python train.py --num_key_value_heads=2 --norm="rmsnorm" --norm_place="pre" --norm_eps=1e-05 --rope_fraction=0.5 --tie_word_embeddings=false --extras=["local attention windows", "shifted keys", "gated attention", "value embeddings", "hashed n-gram embeddings", "a smear gate", "an embedding shortcut", "skips across layers", "LayerScale", "capped logits"] --init_std_o=0.0 --init_std_up=0.0559 --lr_head=0.00877 --decay_fraction=0.801 --dataset="wikipedia_en"
Each number is 500 + 25 x the weight over its row's rms, rounded and kept within 0 to 999. Layers, rows and columns count from 0. Numbers have three digits each. The size before them is the row's rms in percent of the matrix's.

# layer 2 MLP up, 256x64, rms 0.231, rows 0-255, columns 0-31
107:484466490478513477491535495479471521526526478475507482501518523506486480528511539503467499521491
109:526501529504472489529536525512522499480508503498498500473508483454537481444501472512488498518521
126:509473527505465493464492475499524524479480497481495480519510467518512545500493496512460512531485
095:512444550520469500480498480459483488496507496469452494509540506469488481491534485525470489528474
102:511480486506489477500500523493492490520472503490439471519498477474472542478530485499448513479487
110:502523501470520456476469504500485528529534541461449448528484515502515508519506507509462508473502
098:484476504469505518487497501483499532511507494490493512479524534502451499495502558506525535502501
091:495479493498523467517545526535511472474492532534499541479498544510451525520496513516508530545495
090:497479496542484511479556478520535528537528494503528514498525489471494494493501498504520499512550
085:538553498505510449503465478552482509510518482480498516490519507516478532510481538496480536477475
096:495431479461510525526496471525535525499473504483519495515527521495529563499478544511515526494516
096:507461529492472489504550491523500506485515508490454500537518491478486490497486526511487474490480
096:482517511505513424458536541495529480470522498497467539523538483498503514480503516527410523483528
090:523525530485501492493555544481509499538509512522495497473484536505483510493442515523501476486519
102:504480507502495486468480507501526488527475483488493529517475487527451496426516508517477553544495
091:463466477490488485482500521530484496502488500465498471512490482529467500487501479499497514560468
120:481502534509497506448484500475484447502447561467468479513493491490535532481467515487503513515502
104:488470500482495485485513551459499500476453508505479527492549517509469550487458502522516514516459
094:474495509441464506511513477504501531490511559517502507495527524517517479470491493507504519483492
095:514519496475448492493481550505486505520522498500524520506511499473496551487498534521476514514523
105:520530505501498511482545534472479427540484533433495520479521505504477483546537524506481498487507
091:482486525466487505520452499479465519498472494463487483506494528489480488500518546522511580571499
113:497521547472503484473528517495539473530507537497444502519499489501519556519506499500441513492456
107:461480461502506510508537515569551484482490479507534491501506518496476533451493495496476499502525
107:466478449526494500501517537521543499514478524538514500497509482518481544473507478517486511497498
107:475520508527511480502491491498508486537503513450495486512513482497519485503498475570478538460515
109:457498516527500452493494543484506503516473512470476485512494519448489524525457521534507507465468
107:488522517472489490496533482506502466462468521512469479476501447526504507474483498569504492485541
102:492494537522500492478506525517500550528512497406533475500523508504520469505486500532507513547491
098:503512542496490517475503514476522535512496497514464513503516496503496492534492559519460557493513
106:471520472512501510515502488504496467499491573484504452521504521514452490500526472503487534490532
106:545500518481500457491524478502480460528468493453503513499520530465513534513504517488491505521525
102:490491496466490477517508495496451444519475548484513499503487522471489476521469534509499489535506
096:471464514497510455506502485474522447442535515486441502512505511497459524508502525500494536505488
102:456497486489478492485469512525472470483541502477496437474512502498486477490478535539494561509501
084:463488530515509505491471529458532477524498481490497479505479518490474502497494477479483495545475
102:494509518520490478479500540485473474553440488481514474539481466509467474468509489519506525523543
089:441501506496497500511519488472529510468466504500487493521492455455488546500548484541488491526483
100:523543500502460473513530461494509535515487514457477532502529482487515496516519511540490499482480
089:504440469491483484435481505473523509508489517468507537489572531521462531496523454502514486512496
105:527475536474494512490509476464538518512500502475475543518484532480496491505475540538445535493485
101:507454499459520474472495521536489499521489496457483480503526564538496519497512453501468495477494
093:515516487502467510494479536503494454532518489497509454497526477455516503504477505519463516482514
084:495538507488495539501507541457546494507481468493481451469505540482461525456474479508483474514511
095:467514537493506468473484480487546486460503541488466518531526503479508506522498480499488513518523
098:462506500498502529489536499534520468517487500493501482494507529495469544487537483482472471481493
102:481528521449501505461489516520481446510482475472509483505569485445498509481500498510495485506470
093:503471505509449489440488488519503477497509498500509490511517467518487481475489490497484538529472
093:442515472509515513476537514490548475469492529475469481518509490475523489508453491505481494538546
101:511478473444481483467494490542509491535532501497492487537500556535532500430489517533458544485486
116:483514510483448523496513508513539497552484501488497459518525492513512534504510514513442494475530
103:485455463521503487506537539538456470500496506533482498476531517481531482518507529508493483498552
096:511538514534463521493483518489525459494466527487515490478547474506489518484527503560502523497483
103:461510494471472519516492480459497542493508554474496500530481534479502492485504507502511475500528
101:473504539442454487508508506478491495507480484517512483530508510457466528494489537479480496496524
098:525490514463484518518494502508537518517508543520497510515504468484452506506493520512499541495571
100:503485548505481491519539452484512453471523511524499447494489511530502509473489478495477509549561
099:485504549519460482521507479473466526499476564494513480492557533488483487498471506484511512513495
095:476524546528488504482509468498507512472550503494504494499493519460494526454536486497460471547520
102:495492514531494465479529508491531499494526493474457482469492510527501476487496479522450489468492
118:533490498505441503488493486526471446473458561492493489495528511492494531458517492528516482489512
108:441488502514471478515501485501506531490476547508527480532510473460499477473467526516482524517514
099:510488497517478479448473501498444479461504529492467502530501481457459540496471474496499482508484
094:500504472505463485478495520512461519472490509500506554504513540555522493480493521502469519505528
095:492523512496508524497520498463462501534541552448520455524492507496547501519481482507501517528532
104:460449533503481478491500481499450491524485489507480471510498504451495533476521512506496488459548
106:450536509476503484498495473483495520488513500488519519488500471494512487446512537527492538542509
096:502543527433492516502490493513530486514464513497490471485485487510515473539488504533486520516550
100:449507468524512507500498520496535497496479496468487474520509483503501533486548516499467521494489
099:508505523480455501494524473533497508461467525499505510468519496474513481484517537515501477466455
124:474516508528427519490512527484508487491481548491459507497518485431470529523503495546509525510506
096:455462507504509496446504532552520504482458482529495509506501500508523483497528523528481556513483
097:536474515504493513487558518508523437504458497506510475494526505468515516524499534518512557477533
093:491494485493493535481537494505523507502462502515524478475533495483465480471515538550519491480525
092:482485509469524504437501494490526497475517496471487516519510506468486500544504516492481518515573
097:483506495494507501477494482494524513542519522485483475548553520467482560496484508520503523512518
105:492488511447488486447495537522471449515500529473466484546545502492504520463498471516496491541471
091:500519510512494476518540530498519538487506474504447502532534500465519504491511541528503486511512
099:509500520513459501497559476518503530492483551525499503529532543498440515498502514568487496525549
094:516499533451469525507464547484494459480474507462537470484528495490525500507481572528494486487508
099:502502495511501483483501534513489484469507511418520507483531519524515492505496496529490508546501
095:508501510510496518445530504528469529483497530467501517487514525499471484487455478525508493549473
083:507520492501498502509512541468492502506468497457511454496489530522438452498501524504494537484531
109:512504530509497426458483478483486508529513520499502473534468467514484495439489505516489528520502
113:480493529514458524484492493502516508492499510464438504493541484498479505498498460521477474544482
106:499492525486499460493479532493531542531487489468523530539583522493506479488501516505484563509500
109:517496496488510502472511541517518486512480484508490450537488520485515486467519521532451568505490
096:446486505484485447513532538491544476514485534483448478539490506518473550526453526514521509490504
081:488438469484457520515507563465479525499484513445499477536504496508513491471463531483466500493497
106:483477521461471504504524542474504506534456499522505509548503521474470545471442528492506514542544
093:478515480504501507511480501510541522488510544502519487488520532537524471509524537486435486544488
105:490450455481507517472464471512500487477474542493496470533528455457458524484493502509468502499476
114:458536539510501428480547557496497510542507517456518485545495516493519543510490475523490523501506
095:467522482495494489496562537481494476465486496449496447513523487518521534520490494503505542510501
108:500490464483508498503479478530500505504481492502471461559520475466523525505525499523493516463485
091:493535463461470477496473526456489519507519477464509494554555505507543504535508504535480492507507
098:501519485496526495503486512491491479539445492474481548515490512427481547488516506495492510487517
098:495474503483492443476514532527470474496500505511505470535550550492483551445531484488512480503486
119:532465522502506518458495505515549520492505522501483498492484531486523472523479492505454524475523
086:518488467507491449512515498490522497468466492515496519507523460472508490537492509495484546532472
094:503534541492484503528509480515493453504517532506476502517561494488535487520488546514486493482539
093:528517534483476526500486530561484518509501453488527518479501489467528526478513518498502514524561
094:497505494500480515480517500471505477560515491494420471498493536463474501526523511512478480469524
102:496503490431485491541510523502475529530505516529476496496483498488485515532500513528498516471482
122:473499498470449495493528542467533477490477542491457516493522498459473492528488494509522492493529
107:507486483490481496517532551514519503478485559483492506478515522435493490491469530513506489554532
103:490507508503508467456516519512479533518482505488489491475500501490456516482527499493477495510552
097:518526506466437533501506478535488502501505487496479494476499476452484477506503542489468485494491
105:519470544486509505492511542517487500544471500473469541544491480469465477518498514511517515487540
102:493510529448494500479496556504494462487476511508496485487463511508507506518481525504443519510561
088:495436492476496505503552499500491526447493485488492524528465521513512493508504549503448512499564
097:548488544512445454504518498524489495516467516473466498510515524507480532491506513508487482473514
092:498493551468517509481504486493487487516485491450487475495513495464485495470528506553468507524471
096:532516486480472470507514504515468472437470488470523462478518490506493480460470514542518472454459
096:520474499499499480495540530461530549488467501518499485527526543510543481495484497510505543436490
111:465495501469483524504485511495541492505462505504509505548471479484459526451511512498443538504496
100:470514534504508509459504497491502488500493529518512529498529485502486520527503504478449488562492
106:479506543444460496497511469539532474513508495493462493536527465498475489468531527519510503467493
088:496537522490491494470508532502529496487481495492509514511489501524506461512491548512487507509475
097:478490487498446489429485503518451530451473544474504508462500541497545498498471492519503461514509
104:496533491517504527451492558504479522504427499474529483481515499497496483451468499499505508500495
105:476493501506518465472500532543510496504475504478506489505496480499504482495480536494497527492481
103:485467480521497506488501485508485457476495530497495527520514523503493502455500473481512535521525
089:469485497503523498514556507539517465483521520535495511518486471472480486495475511550520505552543
098:501456492483506471481545495529497472473445502495491516476481515502528488465473533499488495527482
100:458524498456510525497532505486480485480490538460506481510503491467534502492491516513484484518531
103:425517492520501475494510508470537517483502536539474512531489541508479532475466469509485495516513
087:522490501501519517444520505486460505534506527477479515509474507498491508519484537527501506497527
115:506460492489514516504491508503518473516481523512496494476490516514479497441484524507501501498541
101:516503517449460509518515535464527493535451528517513503507501484491477505511496509499526502485552
093:527498504478428513487562477498499495531510554509493554461496485490521472482474569511488509483507
101:495458556492508485447513498538489461510442530475454502525487522493467523536461513540493476528506
091:483453487474472505488488485458474496523465521524490465505515491485461531468520470542459521516456
100:485468465495494513432530494511517537513490503481483503505525548468479469453508471494497508525477
096:483499488502502510458531528479464521510529526488454465503493515468492498498546485522493490475502
117:495471467485516515497512565464492506488481479478506522524515504502468525475503509550460517504498
113:503459551411465484481505515524479493502512507468470528530513507486460494477530506503485499478489
099:516469460518471521461482533528508510525473529505484514540536522525494551459506542519473488490528
107:503517505514499444488535517490528492494536519519526514474513540504472536534522526506504540494483
088:495487550505457463474481514521501519513527500493478511476504517498494473483533522516482472477517
096:432473513527487488468507450516511498470503490497472524519497474467474475498514510504507481464520
104:503493521481471478502505469518476464475537520529477440521508503545512506474478477490481521545524
089:466454522471528464442489504482520463499529501510464485539514536508500526478516510497491532515488
087:475470520517446484490542492518485531494536476497448522517514492509499490523479556524454466463521
096:474458501492488471497511511472461492481517486557510497510516512506456561512529500501491523495486
089:519469510498511486476510514510536459469497529495487514494476498451475535524457467519507528485518
103:476504547500489484505502516492525502454521469511476483495519480475493533510477478525482497513492
100:471507483482515478507532493531498507486498486502466484544490481493531549498523485503493523497512
100:474513506486492498486517531488474516530499484513440526508467510500485504507514510567488530463483
099:528468508519474479471476489545482541524488497481506538504540483515467510494499459480437520498506
094:498475536486457473488552492503517479512486490498525518529489491447523509500518565483522486477488
107:481534501507475469447526529455485545502516514495532465457519513491482505510496546506484532473470
038:475467497465477453454523516521499504532489518475480461532526507480493511480458518520466526525526
096:464491509525487497483554551465515514479459500503508530488489490510494508458546491496487534467512
117:479538522484488509484540529498501461490503489499501458521474487464487506499453510521479474483547
094:528529459493494500515519541447531503508482479449495526527474503502506478474486488555509514499465
095:446506469489451511523484489510518486503523567482499473526495510486438464519491536516486481502528
095:492507511497497464506508486481520492525482525512485494545538484502502518485480502520475500538476
094:490508530477484487497535529458547517513519492464507494510511513499519477508480532537522506576502
095:492481487506485489503497484488525498482510502474518467480459510514490493520505517527501525491535
096:490461501489509480521508488510515512521488536507512516485520551433491469464521497517489517499495
095:504518524437473506499516529479537508547506485525471495532510515480492524531523518542508514502537
106:496499507507505497458484499533484451507466477482459474530475457464484492516472487498490480447483
115:479514462475467489494453493490481526506486502486514510499509482512495527447477544561506525533505
111:530501509478464509520543502537488475527513514487515523476471505440521520504516522497476479505497
111:494520529446437487439500500496529494515497516475476501482539524510484528441478488493443498517498
105:524487504417446480521494472512537509501475507520486443476538488471463513510509523519471522462520
090:504495513510473480449473471535480491531511499474521515539552490512487525487494535519496519529484
101:467520508515508487453534471521502482481469481487481471477513488481486484488457477548491476511555
092:495532509480492484504554535438517479538528504516480522492507514486461498507455479503460529516504
088:482538529515524469498528497523519499525519496475442501554531492466488513495503533489484508492507
093:454476505489493443530515523493509487470474525484456487475534488472505560521439491519509511476524
108:490502495509497485479529516496505464512481531499491506514496471498474508491453560536506508505484
101:498532541469470481471508487505460545501511526475493470498513515494522525484488488501499460489488
108:518447515498448523532489465466512473470538513515444509497502489515487471517499483501434501496496
096:469503514433503529497519489452462516497471514456496507514495508478479524502462494502462490488507
109:431539495498493447481505520521499466513491509456508533491525494484499511462445487504468494501486
106:450469487509524471499572551503548476520524502483501471501525515484477536483489496534477527519525
099:527502491526450489478531465494459458519504513515505485528525503546507531522476497557480502503532
099:510506517477462486499541510473520521539491526463506494492556535515489506546513521493511532537473
102:525454503517503463494543506514503510465488493474499458569464485459477513442482460508519487531509
104:449470512481465504506514473450511498495488531480525457508529466489477491531480532515510539491525
098:477524529496524515462494547474489460544512567506448513503528466476543488499487504503482544531502
098:455515529442504528502531504523485511507497542515527449503554537493524557495483497531484482492480
091:502490528532492524530523475518517463481522528487498486516516530488539454459507489547477480492486
103:524458475503477472456513500537517496509480512495508475493511486508533520468431526491508461510456
095:485534507529507456469500491506509523556474527510520501532519466462465522502478517509489518483516
096:470464496501456514476498483520532515488455523489467534519508488506447510492497482527522501506481
106:465480493467521502432485496535486474475514482468510447534516479490486518499504497540470468501535
106:521459472492481494505514505471508515544514530510471453512532486513453525503441522546514511505488
098:448500537481495517494487527537520541491468498481465516542560540496486521453511504474499526508541
100:435509496426486498499489499491481501526515515466534513501508497522489527504491543510510491551501
092:508478487500491472513501513463536478545466474488456514562504516514446538502523494510507547482543
100:501505525513515518499558539468507469515517507444450461478515547503504486509551519500446534480492
098:523529490460483481410490506491468522560477482446490513487548514524511504474526485510511540474481
088:504453507482521515448483512515505525472477508475462515492517509432470546465477512500448488521477
096:478479480487490520500517530496558517495471487525510453548480554524480517501536505536471523502521
096:483483500517480466503469507522552513527494494485478523503505505511510480512459465526476548540500
099:496497497485477499488507470493497487464499519512476523509544460508531549504456518507453520558498
085:524486545496524497502534549492432486493483524506496523543469521477507447512456511492465523521527
104:478508496520512462494540512508533545523450549497508462513527498515508483511488491520515488484511
105:507459482488490421499501469516473463476491523448519513479490493498480514462506537500477538490496
100:467495510461494493524494524499534477487465480505452432497489498500468505491547453530494464474519
094:467454511470519491483492489477492468472503477487502464511526509452501501500469506549468548494487
143:504498490466487472479531504488507492529514538486480511514485491449482489500488486515447495471527
096:466526511521474492484506473488497496505493537479503521563532445510441517505510514497513517523506
099:460484531490501498502557501502527487490502517504479514509481560526498470546513483536494501484538
109:507539498496476524494548531490506508517437497493505530460541499518506541495507492532442503484505
095:491509464523495434503498499513526495471521490510487525517520548493509540452463482523491513493509
103:495434497493499490497507495485518502493530514502477490556539501498462517518483496491504522535480
094:508508474506470467527528496481491467504504497546527487504501500490474489518494552551493513484554
105:465542496533516491460529541533512489529443533493487482484524502497507510486513490526526489510528
092:485473493505512509519515491466483444531514495480466485530516557441510506510496491503482540526503
089:461487534499509517482503495547506488480501510480491501555474493480485494485475545488496466526525
101:468495502519505504462557536543484516504502546507466492542500497472526493494488480501509526506529
109:464511528491462507503574506519518500496489556510529477501544475527508512508525503535516519475476
103:483499462479463501510511493515542488479439508502505512467512527534517537498526525517484484484548
092:493478492458489511489483462476476510499486514480529499517544453501488503520503550495468517531544
110:518520473468479436470491522530500474538507510495496484516470512453483525482521500545455505467475
100:507470491489502492439508469514473467478525496483489489496528515446478549455526468472486517513489
093:518509500464501500466504469505511477469476533483469497540515499487474459515493523477506533491523
099:479503527526486503468500520477502534531506502485462496476503459532501477455487455553511534494550
092:514526485519505454509496473477517526520471522461528508492495485488528489460451526516466492507485
098:491515518433460481522476511484467487503468502494503454504507490518525480461470496540495519472489
096:478499554471492485484487503502472532452502516499474510518534505505506549480502521491524514519502
099:522507541472434482506496502509492455512520528491494488490527520511467464502502528479479501498487
083:497484453517476486515522475492501500496501481510513480544496500461489507510496525509511551510539
115:506517527443494508496522511494457482521523504495500509481489513491477542479539525508497555495481
096:490560486537515455502537537541502498538523525471461505513529522466534523505476475499497554502523
108:465492493529494502483519506513563482508486504479495480564509514481511520506519508517484512520520
101:498528507481519468492496503477510521546520514471478456544504524462508555529508507503466537497542
087:469530521509481478500520502509466518518481513501540497473473557518466496508489511552479493525543
103:467497501471494523464485459523520505469506543477479513484494527496459512461508469500434540524506
105:504465505512449486500547505478496508492478488480456496482533500484471462501526488545487500477512
111:502521473512499526469511466468502503499519554496453528517553505480524549483488477499471500449517
104:515510488486449475525481518501469495530503527477481488503512528466475517487512527498480500465492
094:517535472488500508504459530496468469510513476468493465532539499491460479505513535532495519465523
107:522535455535503466488489530494523497515492475495493489481500450493462510480499534559499491499535
094:468529538475473487517515520454448491509495562521505494480501536500526467496484551513476478503497
104:465491521499500500502518484449490498475453528498500484532503527469498522531467509489498485475518
099:504509568477489512486538504536477462498434522460459476490533471517505514496506513539520491498523
103:485508507501469491503486536526526518543426455506464477511504540522505509504525474505438510521495
102:493534519503483474471523503500480459513482520529515536474530523478489530525519500514476472489493
088:462484540485479455450551474507496476502494506488500487502494527475495525493451504529492536507523
100:508494525457479503490494529516532507507518527498495513537536533505489538519414492506522478472530
080:489477502560522494525523546496484480524497488500442499526501502457495520473520491515504496498517
095:528508465525506508490533479504526494501516466512479530509504506475454517476536524501456520502528
102:456500540503494464530521522495499445497513536477490497546519482538483486514494561539506496545495
107:468524526470489460490524482451492492554468504480491440538532507495532520508509497517482507476533
104:474519476523458494483534503486531469502473574494484488552495520498505522451495508511505505512506
098:495488464497518492476497487555508507503525544501466471518496552496520497466489493510492474480523
117:461493513485484490475554524488492503531489546495535474529515510448507497491525510507467482535513
095:505488581494469517507464509526500518504513533438482481520539517517462510450492479507512497488497
088:532505466488447491470530471516461470532449531501485492495493531496534469508510504480513483476546
111:473471500421484500503486493461539481489444489513489488522512480492509508488516522556509536507528
094:444506520469506487517540494473508462504511499495554504532491489480514476485523535509456529508537